From a checkpoint of a small transformer trained on Wikipedia.
Size: 13 layers, width 256, 4 heads of 64 (2 for keys and values), vocabulary 6228, 9.29M parameters.
Architecture: RMSNorm before each block, biases on query, key and value, tied embeddings.
Training: a variant of SOAP for these matrices, 7416 steps.
Each number is 128 + 32 x the weight over its row's rms, rounded and kept within 0 to 255. Layers, rows and columns count from 0. Numbers have three digits each. The size before them is the row's rms in percent of the matrix's.

# layer 3 MLP down (transposed), 512x256, rms 0.159, rows 39-72, columns 64-127
094:099079134157098145160107093140053114180123134066159138150131131141091124146115098183172093169186105122143145107061098126078090122154132028127172112146143108165117123191138146105138103192131193
101:090132123169156119083138107118125105077132156134105116082130134078113171195149168077156197164111124086111142114144113153143107150102179031145120114053121098144086150100138129122086077136132119
100:153102140115159112086116121129113183106158094153150054103142171143133176119138173131106134105173155130090095138136095149115166115125108000093159128175085139124114113104124170108078117079130125
096:148141110150125129137161178147121100111113182149107109199163043104163104139155164176136117158122125122113172101203133128122183106096148089091139120055115139105142172092117126111100104133092121
092:115161091193114127149084143123107121122084137103069129117152101172131148164094163118093157082105103132096095077177114121161123095167092143149186138090186097149102085131121149092154155155101082
097:147110098125123154099165097108118049121203108119109067122120133142123160144113133131086116127121102082167119143139179167130120129111085255160114108119107129152053131133190128138141141164110113
103:174111142161101039113114089152102126073156117109107091117148133130147108075134106121135097101156106151157108069120071095136122113107141050133116121129138122068144156175143076127136122107066163
103:160119137178120144179113163104167188090100125077094102149156107125045111148171112074114145171112145097127088107105070119161137100169143129094190118168158125127096140147186116057127174173155139
096:171067185159100129111200122153097166114147110157106154118088205150120109106142167118104156094167109114140146169087076156113094142131144207155181141128139128158156134187113093111100135139121092
102:083108173185124120108085094129147139120102102141130144125107100092096135170135071087108128134160142169151186241142116138148178154147167167123172155102149129128128111143117125111080106160104129
106:104134108079119102104162094131165107091152034081095110130138118154100088092073123156102193115173155133168082099129143103154060072054150239137121125153163090173117083112126189144164111170150165
102:171155129138106094159112176085142135099073141116099130140103174048126106111126127087101162066119130128075118138093173133151159175072109153187087136162127099175125132103105114151133120179125157
105:087099121126099139134142127112174147142169153151154157133184103104116156179182168175138197120105140131174064099119069185211095154173114125142064145171193057106141142121182172105177084132163183
096:139139133108125203106145163149122115149157127087143152105087123114107160120065056153172147154085137175138131174071170109130112098137074031179127161108106023109126118139158143088140099063169050
100:047099099131125128094115130096094136105096121105144141136114077104164139097103127109090109141116176069141151071060129144157139177124137130121134152178104145107200127219118124137129135081139140
101:126100137086169116142157143128150155118120125081109091141090160165160104130097104139104144165108102118151166116083132079111143120120082081076088179150099125092099132109070121103149089086070189
100:092092098099121127173142129113124132060167130111085125103104074120083134113143108115198111103085130170143086091115195169120129132126154169153154197143181111098183107119110089060165114125107145
097:155188187121146139112148159158105095031143090182201178141226135150072087138082124149167117154095122151128130136112103094126203095112182106108115120161182131168151139116135150126140116099129140
099:163097104125143117196135162156129138108105104167142130111086157133139151175154110175128122164129148137139128090077104118153132126087156139182111183102110107135103112114131116162065132088031112
094:133147163072155119158079139113091087119165105129091124137113137096154042108052131130079186134135142141140139121096153130101188128150184101177051147143104105134084162110164157131179121207115111
098:122171128060080132115124179103130186118069133159113143118122172163130170149105160159154131120173099122137087098109081098140108140105163210110085097142112124100133086072105166121131126132125151
105:091131167127131139111176097123117086164113131098126110090143157117118159161079114130107147128080129165122132125100138139069080091125101131129117167119153136128131125125072212123072192110119145
095:098132108183108120122062143174158174178100102121154144130098132112181102133105132095160132096117157119132138144109092095093109142059146058095101126176131140165183156098161067151124170110112164
096:152133118111080121093150078096180080104142097154083070137141124148154214080105113123127141173166127152106139147155124155131082086084127114081159113192106112100103130123131106151131129156156133
107:135145171181166211103116084148127151091089184123149119131059078138152126178178070049091122128128080105113112100107059123153177138106134106115138101164149192142105166120144103051079121104100164
104:179173116130139147084143146216161134189093179164134071116128140109152141144150123187150125107143107118116118126117102166134123129139111180167116084147104118154180156103130139151135120123124139
101:073092177121159115126129171158160093132122165123126125137073118145111151143135138124148080141117132123105138185092135142134176129094154078158114112113114130146105117156137103063124146128097166
107:127111130127105090153107108126137173112171108056107127116131077185146141152134120155167079145090116115104113117135158125106166132171081138164126040099205139156175140116061140180125117079184100
097:166160165126126187131137093163092075158111118113121159183154120106105130107134151141123116133117186197169170163170129172162160076133153190072081165137152084103108096133149102098159133106118083
099:190127143143095119096087130153144156087111148137098128116205090133124121079092167157091167148139118100142116079156149171102152112131184169152127113204165093100108114155166152102093091126130183
106:110117138102165102091108138154140103103084145156163141131108122153164168143102102102155177170123081129125199060076123100076146185156170110140133164149131156128120168149122134170062178018139112
096:100099086161124160131171179097101121140140146131134105085164145058131161117150143149132132152120130148137144074115153064104146107117110183124143154080111141183113105131113093215081131194136125
103:062129157190131148127157185071108124188142126133102138139085134120099121163147114116093176103159090091141149128148101134173091150079114138116125154145114184137126071140141110141127165084142102
099:115184089123120074173125107096093125105171115132103153083143223160088141135160130121129165147132131160126124099090082138079160164089188005185175115093145145168141099117108143156121125057087123
# layer 3 MLP gate, 512x256, rms 0.164, rows 40-72, columns 64-127
101:155122143136189130111086135126162156087186140142112125112144093125163121159135103152154151154101112107102090176071174118118121142128117124077092097138158110114129130143167176166116154150082096
096:125107121154112107137149099173151137196158158124075131131128173119103078138108119087189097175096126141165087110094153149161110112149054142210128113071136136144135114132164099153150092159135132
097:070120155122133080121153120112194138161135094141108107100117166092066088115103175150074087112137077115067097161192079107145149156112157091148096141103171170068129118157130123064103130092124132
101:105193105116153174108107109131146133132111141140146139168167154122183083131157118142131149165160104161127164114098115126111113079155135145115120148167129120210166134161107144130144166188134128
092:137164166137126116083133161171113163180099153163113128106136141154136168100138164048079116095161099056103087109095096030098142116132180140112141163081207139026139094134113165145179152149143144
099:168102139085087155118108163156152095092137151126161138186078141133149180153131138082095171130113062177089100120126094156138030137124173125119067142092183136203109102190178140066105139167148141
101:128169183145075093082174119136110166131164147135124127105135135147132109092118062082131120168181107181147102091137122155062064172136114150094132086145193160151181153141113148079182143145147077
099:126142102132146082082197152154148053172132144099039135171172120137089126075143136123182151116115108116158152126122120155117111159122092088084126027106131137107191153110140061159121153117135159
101:114098092119166131122147125150089171083142171112132045154116116150114122066083129192114151159094087106107045145100149122073094132108089148155093121140153126082190157148110201134112124077097190
104:120134142137115133074156119089143114121099113153120112141152088161088107119161082117147150118116147110135155130086164134151117131115135120078124171142114198153144150077054142094055117122143170
101:126127116201119089118169090140119145159140165128108070181128123161135118191079124059145119136098117119162121126158172111126140104160142109107094155103101113133096117170122144127153114201105163
100:225159157128102116129086145100133145121131128151113114099155122165075107094122085109124075134130119166107119114117189140066093130148123125124117121169117101151180101104031166085135083130126171
096:142151167144127092061102133135101054156154142133068138137101103158072132060122108138100138117089133089156103164080163127080115175104115121053146096157133118120169166114127172117107163106142096
099:190145171156085141099137120083183104147129074166125090134121133132087129111148131178097175155140079153102103097100104114185130151125132086104145103134193144108126108139141144141147147161113145
105:137139114063135143172182145113114088157086106111131100199152157107188160129152111090143090131082141124126133077107129161103160135112125098094092134144089085118081160087115138132128178141118202
101:138126060161092193101104138120174129140121153141103163126172128096141154119171133104139112123116090126116186131150107137129119097106122100083133097166146116099114135167108155140105165156148107
098:120150122154088122100159139096065086112135159130146138092083097125123086110113116130125114089152081159139070119131113108104156104171083111093150134108133171132086150183175172126201080145161176
101:091151151103090169122104157125131138115119143143119146141147150201117142109154127159115175167125186127144212056132103111173177106092130104128115140138164164093080234141118114173179146187151160
103:070146140090152156152122111106143089136150075099103100133146114137134143074070145125117179118139178100113159076124141182116208144143173133152075135135157116088094147084149147083162152181137097
105:122139159120169109124106163125183080160158135175135125157104153092181085148108119081148086135166142188105122086115132143121123142137087100097177134082100105137102120147181136201161107127148155
105:172100113133094137116126133115094170087136137107154134213087101133066159146160173144122161118132125136088109146174135059120234115171124121085176138189138058125143110182131155141112119096151095
097:060143123132122152152165136138135140153070078167159163083154167120053147097095098074134109130108140087115087103109075085151141163136138139144185113112156124123130127154101141104132151111153137
096:071068126134189146154137124094110211120138155134143084134151109187111162142154167135105156108159067168109111086116088157106115134113119086154177094062103149102180053075121089142132134112115102
102:140121088104125133146113093145094189191173160116109104170116192163155123135106103114101179084108126141138121081090089137154103172145100118054125163082184130138117120170121197150124112120069079
107:204135151147149114150157122179114097148134126123131107190151135155090197171114167165066126141086147167133047150158075110106133097157129110085132181093125126187155105122060157185094105106100099
105:127123110086094133098173063153114135173117160148149115139160124091156122131169113133090155054122150179129128143159105091116107182142153118069166173100126144087168109127163153141097150151115140
106:116178117102169110203105191155131159135155196138116147122167094127181139114062119078055179165210143167186104181145144091097129119124103104077128122158145089164114148114140060151091109104130132
101:124103101068111102116116154138135118140130124152194112068121107146107119154101098126095073109158157081140103127121095089174173127180094070104104133151162180118169133116160157214157173156120163
096:139086102116129126128145154157109133154121101118129143044107086106093174082108163187163095079208137120141147152117095121141072112141156099140130129168194108154179087153140154152120116168122124
106:059105065089119107094085079137147103106130129105073143119116103115097191115161127150141171164137114152122079102082089125094105168137130137124119126090157095111119109172089149079108147107144074
099:170238167120113111128152124120135124140146123176165125172098076155118087133144077098133048177116127108181141123153185104110159066155119136167132078103124129143143099099056166135101064102092123
105:151080131079147152131146110191092116145183141174139138074161114168159170178130140109101142110081169149149123110133111117064140144156154097079094079105149166062115130176098118183134163174167122
095:114173123106136184144095183122158173132154112167191119133073126128112148063136119108136132113161083191119104128166108136150135082123139166110121122108117124156121135134154177081135124137132127
# layer 3 MLP up, 512x256, rms 0.164, rows 40-72, columns 64-127
103:132191143140041087117166048130130171145095120126168087083157116146096144140121125204090131064114121127136125093111148104101092123114144126144107152147113161128165121118065082125111134095157201
092:162117148146084156147140065196166187169091144117102123125170132173132099150176132142137196131145145117051112097147100103097131175148096110144115158131113139059116118109148076100098048143162122
098:112104147055127095098079148155134139098130097110149102096114131116076126086138129084109106113146123098130126136113099094121134124176146156104142105180156160092164106138062101137177220095113152
094:113109127133171093148140168129081127090091093120159137155126177143136125123142136142163139145111116108161110145112123158134178121166171101132124132101128194128113130154135159106158122096131117
102:117120157128199143122181107165110144040165167155129139123123194156176177153155155079109157113063143096106189133072088082089158143088071195106081137114135108120106090130172138112155065159159115
103:114106166130125136127159182117065140101149133122154153092181149117112142112118117144054112115109185078211181151120117136132097172129114132121073109143103080089114173108115132137078104129092175
099:134191094151085171150150069117060122160092108117072122115142111171147127176119120149140141149109136132201163130102125074174098154104130071098144112181139184168133160123152126108118140178134062
099:147098196100107139088131152145083085067121128076216131108115172057113095138119095110138110103168149169135125139125136159127128126107134124117120126116093097151124084133131063158087148097156144
102:143136111115116128109086193140069128126167091120094107125143118184160051089074115105120135165133129137161109135053140067143106100141067132137136142201146090125169126106149164108075123155087116
107:159109192101125121134102121122104087142118092143092100127089109106163104116119077089134113153120090081107137144101118115123094116205147123173176068145162130174185123113157152149086141152128122
105:092096110119175128124144131192165121172081138107097086110148112131079133148120105175076156132192132234114157125177164153142122152120156174081113167075047115122099140139104122099108112075106134
103:134112099118128146117125181128100224145063122189139132123122115121112133031118154121102126162141096155106095117156091130114122194171156153102126162169174148110096128142135157107132109154165141
097:062123132103120120131168127113109111144106096136127098176174156154103139123056162153115094125129106157130122123127086092186131095125163149111099107147089109110117129158096175092113130142098153
100:109145122099182097109112126176112141141101151102152189133187055171179157085098133144157099155157162137179187128100151160173179168135157069144100121115042156167163140156111059111089221134122110
106:159184169137096179136144096143157196107116140198095122077083200126097178119142079129124123147124139152134105144128141168150104167115135083148110057142086132157093104125166128136120129127120068
096:146055091172153128057196106135134112094116150099130095085164137124102094082157122063187086151143078138119135163128125102124135129123091094095137115161168160193102137122141137120136129180136153
093:081099127168194169094094137131161101117142149154187152148123127103172198126159217108106133104082137111130139089167155147150098113119084154137188083119132160125134147110147122146100068137108132
097:121120115125187117154126126179130091075079103117157140145096085169129121082121112135136107166165153142201147127105136145124145145159143158144162141117150139141139112093116148147125172128109124
099:147101136174109196104165131146166088091046146154173158120138148123087179131190134150093152131087057129132135090127104110140076145100126161148205133075114146085138116114077068112082091069178110
103:105161099152152104126124133072109146105078134125117120092110141106089123120127138105075157154111099128135155110114114141139115170112104122136112084118125158099153062139127097065091123083148125
102:084166211166117132158119152112074089167109140088081118098193142093181099121091107168126085109109174167113089113112077148107127220128138155138131125110158085125104083111101189123141127109167162
093:137148156169110124148128094153102131136180074145079107092110142125168119139145103123126097137167163135133067140060141154115162131068091136193135092140146161132149165058143157140164141132158172
098:119145122100103171110148093138103136158134135166102123229119133099085096121102125156135111125175177107124099103118144128081143091135166130147145123102154119096187104068102130207122180173087075
107:140121128207152123086125125150082097167111058072131166164115118096080102094087146165183137093128110063109135051147145075127135085123088116143130193102105168111126196113146068120111112145151124
100:170169199149110168203162146190204104111105179174091137114161131064073119127120097106087177145178106072128182145130118121102143148171090122136152143156142169183189083101191105173116144115091083
096:083116118118112089080115066141103152142107144141163133097166133160170113084135111160148098140080113114124091129132164167164168155126154098152132172132121092151090069099149113082106123092083157
106:108100181178121086138134135128114152133083152109178104045061045117106149167122149110125119145143111102140178141138114115160119085098172104146130139124065176161107115132104055162169170163111124
100:123135141096166116160128105130112170152173140124129117147137111179102112126179085110146063118165110045164123138146144081185103165137142140066153171165110129139115127118066120085146134165113129
101:166133072125136100066118148141141196165121104142136126131070107154087184106143073140131195125132116091106097126061105148209119118121128136133156139057077100136116100156157066069206158097105148
106:109030156090147184097090137093090108107101129137164147117180099106111127147083154110128129150094144084096114196113105078124156146124146146148138199141099058105128182151143139148106134075134120
101:105104049140138127139130093172105158124127147120148153157101150100088139164152108113137149179154113209148133100133154099125084093213125181100171130158137143143090128179117111148134145122137121
099:155087153193102133163179128081115135110160113139172165089099126139163129075148101142140133187088167100169162091082103149103116146130168092145113153111117176134157113205150116150133104071132148
099:170130108170102116181118120162166132153059151177117121086176135139111146125127072124118117135134170134110123104059167170099180153082153136198165137083184146097182109092122155188149204088150127